Weights of a small GPT-style language model, trained from scratch on English Wikipedia.
Size: 16 layers, 2 heads of 64, MLP 512 tanh GELU, 3.26M parameters.
Architecture: RMSNorm before each block, rotary positions, no biases in attention or MLP.
Training: a variant of Adam for these matrices, 6888 steps.
Each number is 200 + 20 x the weight over its row's rms, rounded and kept within 0 to 999. Layers, rows and columns count from 0. The size before them is the row's rms in percent of the matrix's.

# layer 5 MLP down (transposed), 512x128, rms 0.059, rows 507-511, columns 0-127
109,193,177,215,196,252,229,243,214,187,224,216,203,197,214,225,229,248,212,202,195,237,173,215,201,213,186,158,196,233,197,211,225,209,211,187,199,194,210,187,214,201,188,206,188,169,179,241,183,199,190,182,195,209,196,186,229,192,157,234,192,194,221,206,218,204,214,190,207,185,216,186,193,194,207,176,207,247,196,214,192,200,185,203,219,186,190,223,191,183,215,176,201,212,187,195,201,170,205,212,233,213,209,175,195,237,187,199,210,209,188,188,143,205,227,208,228,154,230,197,232,212,181,220,170,195,212,192,195
087,207,191,215,183,159,204,185,244,196,228,193,213,222,187,217,216,208,173,203,210,244,167,229,195,218,191,216,172,179,208,212,207,207,197,205,181,201,182,212,178,169,197,212,190,211,175,210,187,205,209,204,174,231,230,226,204,183,185,173,185,214,186,205,218,208,206,202,210,194,230,204,198,232,187,206,222,220,181,166,190,254,228,193,215,225,191,220,185,222,168,207,233,192,196,192,218,226,214,196,174,225,237,174,167,214,199,224,226,208,183,225,211,205,179,207,198,218,224,207,206,163,157,176,192,204,196,191,241
104,207,223,227,175,207,194,224,247,181,201,186,176,227,193,210,212,187,191,193,211,216,202,204,192,208,197,227,210,187,186,180,187,170,222,195,194,219,164,216,213,179,187,181,193,209,177,202,227,213,175,219,217,195,215,163,205,228,188,255,180,231,208,185,198,195,169,224,191,193,211,202,154,202,249,164,241,165,186,190,194,210,214,199,190,211,204,182,203,258,192,206,182,188,189,177,202,213,201,231,195,178,197,186,199,212,216,181,198,152,186,212,187,193,189,216,191,188,208,226,169,166,233,209,193,186,208,196,217
092,203,214,198,178,199,191,210,201,216,212,200,190,239,157,204,197,189,194,208,205,212,144,186,171,202,234,199,182,190,241,191,205,179,190,218,204,204,219,171,184,200,220,207,200,185,202,205,223,193,179,184,214,218,209,187,207,181,192,198,251,192,180,232,194,217,219,236,184,203,207,193,178,209,198,194,204,205,221,185,194,203,163,215,215,172,215,228,181,192,200,218,208,205,157,213,189,226,171,237,224,198,169,179,191,202,161,171,219,188,185,180,214,215,253,206,192,150,182,230,198,216,219,230,172,175,208,204,188
098,202,200,161,187,179,224,207,189,174,199,239,207,219,200,219,194,203,198,196,206,193,226,211,191,216,194,212,188,192,176,219,207,153,228,234,211,192,216,172,141,199,199,209,234,230,224,181,197,227,192,253,199,206,213,185,208,185,188,179,208,209,234,221,234,200,197,212,192,193,227,181,212,192,189,208,184,185,181,190,173,187,196,194,190,183,201,183,203,225,146,218,167,206,195,204,198,242,202,218,173,170,220,198,233,223,191,193,200,224,226,210,208,172,183,199,224,206,215,236,221,207,203,237,199,219,212,214,220
# layer 5 MLP up, 512x128, rms 0.0589, rows 508-511, columns 0-127
093,218,175,190,189,204,200,201,149,199,189,224,214,185,222,214,193,205,195,227,191,153,198,185,231,184,193,198,210,201,186,172,187,183,166,189,206,206,164,188,205,199,225,203,198,185,200,210,202,192,173,224,216,175,164,190,215,202,226,211,205,203,245,180,213,193,193,220,166,216,174,181,214,178,196,214,162,226,204,221,209,175,175,214,177,188,185,192,245,185,262,231,224,189,174,208,203,197,214,212,217,199,179,219,192,152,187,173,203,192,216,218,187,213,201,216,216,210,203,193,205,219,223,199,208,202,201,180,142
092,207,185,196,215,179,199,213,178,201,216,180,231,190,191,159,179,219,198,203,210,199,212,147,204,225,197,164,155,203,206,201,216,195,202,221,194,208,252,186,205,220,208,208,222,171,238,167,191,186,225,183,192,202,191,225,219,153,204,169,223,186,200,220,205,182,209,172,219,188,176,187,209,214,168,211,153,222,195,215,194,194,185,184,215,184,226,211,186,148,216,198,188,212,192,202,202,202,225,185,190,224,200,208,219,206,177,206,219,235,219,179,181,201,187,225,214,210,192,212,230,239,165,191,206,215,189,197,180
112,163,186,162,197,194,185,189,207,188,199,219,233,218,207,196,178,212,202,204,203,211,192,190,207,195,172,206,193,237,200,165,184,168,192,155,210,175,223,220,216,192,208,222,239,189,178,194,198,207,251,202,217,187,185,229,231,197,175,191,214,237,174,186,190,176,170,198,207,215,207,194,194,198,187,227,154,220,217,212,193,218,233,177,172,221,197,169,222,226,206,207,188,155,209,177,175,194,227,232,195,204,202,196,215,203,205,174,189,215,181,179,188,193,176,213,220,224,200,207,183,178,211,184,204,155,165,197,208
104,225,212,203,184,204,214,209,184,218,206,200,199,214,244,197,215,208,190,177,225,205,189,164,213,174,182,160,191,213,224,175,202,224,171,156,168,208,167,222,223,204,188,199,170,189,188,200,194,182,198,172,241,167,232,233,230,197,196,215,182,164,171,177,195,172,225,201,232,200,201,166,198,200,194,174,220,239,209,182,178,206,185,223,162,201,172,230,210,185,227,183,223,208,212,221,208,176,188,188,224,232,166,212,197,191,189,202,205,190,201,168,215,226,197,191,191,180,191,230,210,199,191,206,203,206,218,204,200